config.toml
n_layer = 24
d_model = 128
n_head = 4
n_kv_head = 4
head_dim = 32
d_mlp = 512
vocab_size = 2048
activation = "tanh_gelu"
norm = "layernorm"
norm_place = "pre"
norm_eps = 1e-05
positions = "learned"
qk_norm = false
attn_scale = 0.177
bias = "all"
tie_embeddings = true
parallel_block = false
init = "normal"
init_std_qkv = 0.0442
init_std_o = 0.00637
init_std_up = 0.0442
init_std_down = 0.00637
optimizer = "ademamix"
lr = 0.000709
beta1 = 0.9
weight_decay = 0.37
lr_head = 0.0171
grad_clip = 2.0
warmup_steps = 380
schedule = "wsd"
decay_fraction = 1.0
decay_shape = "linear"
final_lr_fraction = 0.0
batch_tokens = 65536
seq_len = 512
doc_mask = true
z_loss = 1e-05
train_tokens = 379800000
steps = 5796
dataset = "wikipedia_en"
Each number is 50 + 10 x the weight over its row's rms, rounded and kept within 0 to 99. Layers, rows and columns count from 0. The size before them is the row's rms in percent of the matrix's.

# layer 16 MLP down (transposed), 512x128, rms 0.0557, rows 256-281, columns 64-127
096:43 48 44 45 66 56 63 45 56 58 49 67 71 40 53 51 57 47 53 58 45 49 64 55 34 51 50 31 52 48 63 41 54 46 52 48 52 37 67 62 37 42 35 44 41 50 44 45 66 56 47 53 48 69 49 57 42 38 54 62 51 51 38 39
095:33 61 41 53 33 42 49 55 55 33 55 53 64 35 48 38 55 55 62 58 52 55 70 45 59 52 56 64 36 44 51 48 55 42 45 52 50 33 45 38 44 48 45 64 49 43 48 49 52 49 33 41 52 47 35 55 52 63 54 53 48 69 29 48
094:52 50 55 51 58 64 42 49 45 69 49 51 52 38 57 49 60 37 70 58 38 59 64 62 63 40 45 49 59 49 46 49 51 49 45 57 50 62 48 45 51 56 49 54 60 64 56 60 53 47 46 49 57 47 41 46 57 38 48 62 42 48 42 55
093:53 59 38 52 61 46 44 49 48 43 48 46 55 48 63 59 72 24 27 54 66 47 43 40 47 46 34 72 39 58 48 50 58 54 50 52 54 49 59 36 56 53 52 58 39 24 50 46 41 54 36 56 50 56 41 48 55 62 56 66 44 45 47 40
115:30 44 58 54 54 52 38 56 49 59 57 35 46 43 66 57 53 38 59 59 48 53 35 43 71 45 62 42 42 32 49 46 32 47 48 50 48 49 75 49 62 49 50 56 47 57 53 42 35 28 51 64 55 35 45 45 42 57 55 38 51 57 56 67
094:53 50 32 57 53 58 45 64 39 49 58 47 39 56 50 32 47 53 45 63 50 75 53 66 56 60 61 38 47 58 34 38 40 58 48 50 47 69 42 35 34 34 40 47 29 60 49 54 47 56 46 38 37 55 50 60 39 42 56 44 68 43 43 50
098:60 56 65 47 72 58 37 65 63 61 43 60 49 24 68 46 41 41 60 40 44 51 51 52 43 43 50 68 53 49 50 48 51 52 40 47 64 42 60 43 53 52 50 68 64 50 61 41 40 47 51 56 64 63 41 45 33 51 48 44 45 37 56 59
093:55 60 50 42 48 51 52 42 60 24 36 45 56 57 39 47 52 41 65 56 60 60 57 51 57 52 43 56 52 60 69 54 41 50 34 41 46 59 62 51 63 51 42 40 58 56 41 53 39 39 43 48 45 56 53 50 38 30 58 53 51 52 49 42
095:64 48 54 53 59 43 49 65 60 67 63 47 42 55 58 37 46 59 55 48 38 34 37 47 52 37 47 47 56 45 42 67 56 61 56 57 69 42 67 46 41 68 50 42 34 55 54 55 55 48 51 49 55 53 47 50 50 51 59 51 50 73 58 34
105:58 39 56 44 61 37 58 52 51 30 48 50 44 43 37 49 58 42 42 48 48 54 38 48 32 48 47 51 56 45 53 53 59 30 68 58 65 40 58 48 56 42 38 44 49 47 42 62 59 45 50 77 64 66 45 71 58 56 50 47 48 61 51 55
101:36 51 58 47 48 52 69 42 51 61 39 50 54 60 54 54 54 56 41 45 58 55 45 42 35 45 59 28 47 39 61 57 41 55 53 37 44 42 52 32 52 57 50 54 42 57 36 44 55 49 27 50 44 49 54 39 58 45 48 25 56 66 53 47
115:72 42 33 62 48 61 60 47 50 57 37 64 60 70 40 61 34 43 51 56 45 56 51 44 33 47 39 38 48 50 50 45 49 55 50 43 42 52 47 43 51 57 31 53 49 46 70 61 55 49 44 46 49 50 39 73 49 49 58 45 56 56 40 52
101:40 44 50 37 31 71 42 56 41 60 59 53 56 61 50 28 44 66 44 35 70 46 57 52 35 51 46 46 51 61 45 46 37 46 67 47 49 55 46 66 41 53 53 54 49 36 28 42 52 50 43 65 56 44 49 51 47 50 52 53 52 52 77 52
095:33 71 45 53 57 21 57 50 36 59 43 40 53 30 39 54 50 54 54 47 45 63 44 53 45 50 44 35 40 47 61 60 58 41 42 57 55 17 47 52 54 55 34 33 50 42 53 52 46 47 72 67 57 44 46 45 67 46 40 64 53 56 34 67
104:45 45 65 54 49 34 52 43 59 32 57 53 37 52 51 61 67 40 58 65 65 51 40 55 56 55 44 47 56 32 59 44 62 65 64 63 49 50 46 40 35 57 33 53 45 67 48 51 41 36 58 53 56 39 54 35 48 55 59 51 47 52 64 60
092:52 37 42 46 53 42 56 32 49 56 74 38 37 40 40 50 59 43 36 54 53 54 54 65 57 64 64 49 44 44 37 49 49 50 37 40 36 49 36 48 51 57 65 53 63 54 49 41 57 41 41 54 43 56 58 54 51 49 36 60 63 53 54 41
097:34 57 33 54 47 51 37 33 50 44 61 40 35 55 68 46 45 68 38 37 40 40 55 53 53 67 51 53 52 58 45 56 66 59 44 66 54 48 71 60 45 46 47 53 44 43 53 36 53 62 42 59 52 53 37 52 52 34 58 22 44 49 53 33
095:62 60 53 47 48 75 56 36 57 45 41 47 58 67 56 28 54 34 41 69 40 54 58 26 57 51 49 46 62 47 55 50 43 43 48 59 42 58 49 49 62 48 39 61 34 50 42 41 62 45 50 43 54 65 56 73 47 51 49 48 50 54 74 53
090:33 51 41 52 68 51 34 49 58 49 61 38 57 44 54 35 51 62 52 20 60 45 49 40 59 37 53 56 45 54 42 52 38 43 56 43 47 58 44 49 61 37 55 39 42 56 62 33 57 42 49 50 63 60 33 39 41 53 49 42 52 58 51 55
089:44 45 48 34 56 60 52 48 41 61 51 57 49 45 54 46 53 41 56 36 53 38 53 57 50 60 68 49 50 46 27 48 51 46 67 54 53 71 49 52 44 57 63 33 54 50 45 49 39 44 60 55 57 63 41 45 59 58 64 35 47 70 51 41
096:31 38 44 52 53 70 41 56 52 47 75 43 53 47 54 57 71 49 46 54 58 46 45 52 50 50 62 61 55 59 68 43 60 49 43 56 34 49 49 53 51 45 46 58 55 52 60 56 66 40 31 49 43 45 32 44 58 47 42 46 39 61 31 42
081:62 44 46 80 28 56 56 42 50 45 49 60 62 51 52 62 49 51 32 43 44 52 47 44 48 51 45 34 51 54 57 51 56 50 52 42 36 47 54 64 46 61 49 39 32 38 39 50 68 52 58 57 39 54 63 71 38 46 51 49 53 48 51 51
111:66 53 41 60 58 60 35 55 46 42 57 54 55 58 46 50 50 49 44 58 68 39 59 53 48 57 51 46 34 30 49 67 59 32 59 52 55 47 56 56 48 41 78 44 52 60 34 38 34 58 53 41 48 51 58 50 42 55 43 36 46 50 62 32
093:35 51 48 42 52 57 45 47 42 69 55 50 59 37 57 43 49 62 56 38 62 50 45 24 47 38 51 54 49 39 43 43 55 45 54 59 52 50 50 49 34 53 31 46 71 43 49 54 29 43 63 65 68 53 54 44 69 47 66 40 61 58 70 55
089:41 33 53 32 61 53 53 57 52 50 55 46 30 43 49 52 65 43 44 54 37 58 47 53 45 31 64 49 44 39 46 46 56 50 51 53 50 47 50 68 62 50 51 64 43 50 37 43 51 62 28 42 34 48 71 51 38 29 62 55 58 57 38 39
104:69 46 31 41 52 59 52 50 42 55 38 49 54 38 56 60 41 64 47 51 70 35 48 59 41 50 31 72 44 47 53 36 39 48 61 58 50 50 52 43 55 50 65 56 36 58 61 59 53 52 43 46 48 35 50 41 48 46 52 34 50 49 45 44
# layer 16 MLP up, 512x128, rms 0.0754, rows 257-281, columns 64-127
094:46 61 60 52 38 57 43 44 51 53 39 48 51 31 53 64 57 40 28 34 69 48 43 44 43 58 57 36 67 48 60 66 46 40 59 35 56 57 47 69 57 41 54 53 68 65 56 52 34 56 65 58 37 59 54 61 50 33 41 38 56 35 42 55
100:54 53 57 53 35 52 35 53 40 47 64 41 44 62 35 48 44 49 58 55 62 44 44 46 47 43 50 61 63 46 53 54 45 51 38 53 46 38 51 55 36 48 35 22 33 45 60 36 44 34 46 42 47 60 58 44 57 45 70 37 45 60 68 41
090:44 50 57 56 53 46 55 78 57 62 39 58 51 56 55 47 58 47 51 47 45 46 68 52 43 49 61 43 61 43 49 55 52 48 57 52 49 46 41 62 55 69 54 47 55 77 47 66 49 63 68 40 48 38 59 47 41 28 42 48 50 52 67 49
111:54 47 31 46 52 42 41 55 36 46 51 62 63 37 42 76 40 51 43 62 53 54 43 27 61 44 42 57 62 36 38 47 67 49 47 32 53 52 53 56 34 52 50 46 51 48 46 48 58 48 59 49 45 55 54 53 46 66 56 57 44 57 41 50
096:54 60 56 53 47 44 48 72 50 41 59 68 51 44 61 46 44 52 48 54 51 41 40 35 54 30 65 40 38 54 44 69 59 43 36 54 58 45 53 57 57 51 41 52 55 56 47 43 56 57 58 49 34 45 50 35 55 48 67 57 40 61 47 52
101:49 49 41 47 37 46 56 50 39 49 39 53 28 71 44 45 51 43 44 51 63 41 50 48 57 38 54 31 34 47 54 51 55 53 44 30 36 71 58 65 56 54 43 30 41 43 41 34 51 55 50 40 53 61 49 51 65 41 35 52 69 56 42 46
094:56 30 58 61 44 49 60 72 53 32 60 38 48 42 43 32 40 44 60 62 67 20 43 53 50 35 57 54 53 44 38 56 54 56 55 46 48 60 39 70 51 51 49 45 44 52 53 63 51 25 45 51 49 37 57 36 73 53 38 54 30 39 43 46
100:44 59 46 62 36 63 48 35 57 57 56 51 56 53 44 43 54 46 47 62 39 49 28 65 30 48 59 39 48 35 48 46 44 30 45 27 33 72 49 49 54 47 41 49 66 42 34 50 47 42 49 43 55 57 40 43 61 36 41 39 59 46 40 45
104:53 38 47 44 41 51 60 45 49 63 60 50 41 47 40 63 45 59 39 35 59 65 52 46 54 32 58 57 37 44 67 55 51 65 26 68 40 50 41 37 41 54 50 51 41 40 59 41 43 49 45 47 43 53 57 46 43 49 41 61 50 52 56 44
102:74 44 48 58 43 52 47 42 66 50 67 61 59 53 45 54 51 41 48 59 36 54 48 48 49 50 41 45 70 61 50 24 61 45 48 51 48 53 50 52 58 55 48 36 36 55 36 31 47 48 56 62 62 54 47 60 52 56 43 48 53 45 57 31
109:53 66 42 55 34 49 28 44 50 60 55 48 55 43 63 46 61 59 41 61 49 49 36 38 62 54 60 45 48 39 38 58 38 34 47 35 31 58 38 41 56 46 48 54 34 64 45 45 40 64 45 35 45 52 53 49 48 43 55 44 65 40 58 46
099:55 60 44 47 46 54 36 74 31 59 71 36 44 48 48 53 45 43 46 40 61 38 66 55 54 49 55 47 40 31 63 41 57 62 48 37 27 58 50 46 48 56 50 55 58 50 42 35 55 43 44 28 60 51 66 52 70 57 45 47 46 51 40 47
092:52 37 81 51 52 69 57 52 62 48 61 59 51 46 54 36 59 37 33 51 50 45 76 50 51 36 49 55 49 56 63 49 56 44 57 48 12 62 53 50 51 65 42 55 45 54 47 37 55 46 64 32 37 54 47 49 56 33 50 63 36 41 51 43
101:50 48 62 66 45 69 63 49 71 58 38 50 29 48 53 47 40 55 47 40 56 63 65 40 53 46 50 47 66 48 56 54 48 51 42 40 39 59 50 49 52 39 50 43 43 60 56 46 43 50 37 54 59 57 59 43 58 65 64 58 59 49 52 49
082:50 58 42 50 45 54 40 50 52 48 40 60 56 44 69 54 37 53 59 59 43 54 45 48 55 41 46 63 59 37 52 52 49 57 61 47 60 66 51 48 49 57 24 43 37 51 56 41 38 64 57 41 65 45 45 43 43 34 87 62 42 51 43 54
099:58 43 58 46 58 45 45 70 65 66 49 54 48 55 43 50 46 36 62 58 67 61 49 48 59 37 39 60 53 43 50 42 59 50 60 45 38 60 21 35 60 38 58 31 59 54 47 64 48 38 69 46 31 52 47 45 66 56 45 46 59 48 59 57
092:54 50 23 58 44 50 59 57 44 43 35 50 58 36 26 59 37 57 49 54 52 60 48 53 35 21 46 45 42 44 60 42 58 47 58 49 55 43 47 67 48 50 73 46 53 53 58 67 31 39 47 71 45 52 48 29 69 50 53 47 66 42 30 59
095:43 49 53 64 54 47 59 44 54 57 44 36 47 42 49 49 59 29 44 62 55 57 52 53 45 57 61 54 56 63 51 61 47 63 52 27 46 48 53 46 54 55 38 54 37 31 59 70 32 44 71 39 53 26 46 51 38 46 51 74 50 42 62 38
092:60 31 48 47 41 41 40 53 59 55 53 42 44 43 39 60 38 55 52 40 52 49 45 38 49 56 44 56 64 51 58 49 46 60 34 42 12 55 48 52 53 58 60 51 35 57 61 35 29 56 64 61 46 39 67 37 42 37 43 50 59 44 52 54
099:49 48 52 58 44 48 65 54 49 38 37 55 41 57 46 39 36 32 65 37 28 53 57 56 53 46 41 53 60 46 66 57 42 43 44 50 58 56 44 65 45 49 41 44 34 58 43 47 34 62 51 51 47 60 58 62 56 36 56 55 64 49 54 56
077:43 46 54 39 61 46 38 64 41 50 46 52 49 48 58 53 55 45 62 49 58 57 48 57 27 35 68 71 47 48 60 51 36 49 49 64 56 65 46 36 56 38 41 68 62 61 54 41 36 44 42 46 56 55 28 43 50 42 45 49 44 53 45 42
105:47 54 35 54 56 67 57 38 53 50 45 43 52 48 46 42 63 55 54 44 58 57 09 51 39 49 65 51 55 64 40 27 37 48 42 53 51 51 47 40 51 49 60 42 46 58 27 61 40 46 36 42 54 38 59 37 62 40 36 61 55 44 55 50
095:65 35 46 66 62 65 47 56 70 43 36 38 46 52 37 32 41 35 49 54 53 58 48 42 64 49 42 39 40 51 69 30 48 46 44 36 43 44 47 63 51 49 55 46 23 51 48 43 65 44 45 32 49 54 61 52 51 45 54 70 49 41 54 52
093:42 45 30 57 56 59 54 40 54 59 59 58 44 33 60 53 32 35 49 33 64 50 64 40 47 46 59 49 61 62 56 42 52 52 53 49 29 65 36 35 46 43 61 37 54 37 45 65 52 37 67 46 41 58 59 62 54 77 44 53 55 68 54 49
102:46 58 72 66 37 48 43 45 58 62 60 58 53 48 58 50 50 41 62 61 41 45 34 38 60 59 59 56 44 25 74 44 36 61 48 49 51 61 47 47 41 67 63 47 51 42 50 40 58 57 65 50 61 61 35 54 50 51 38 62 60 38 45 44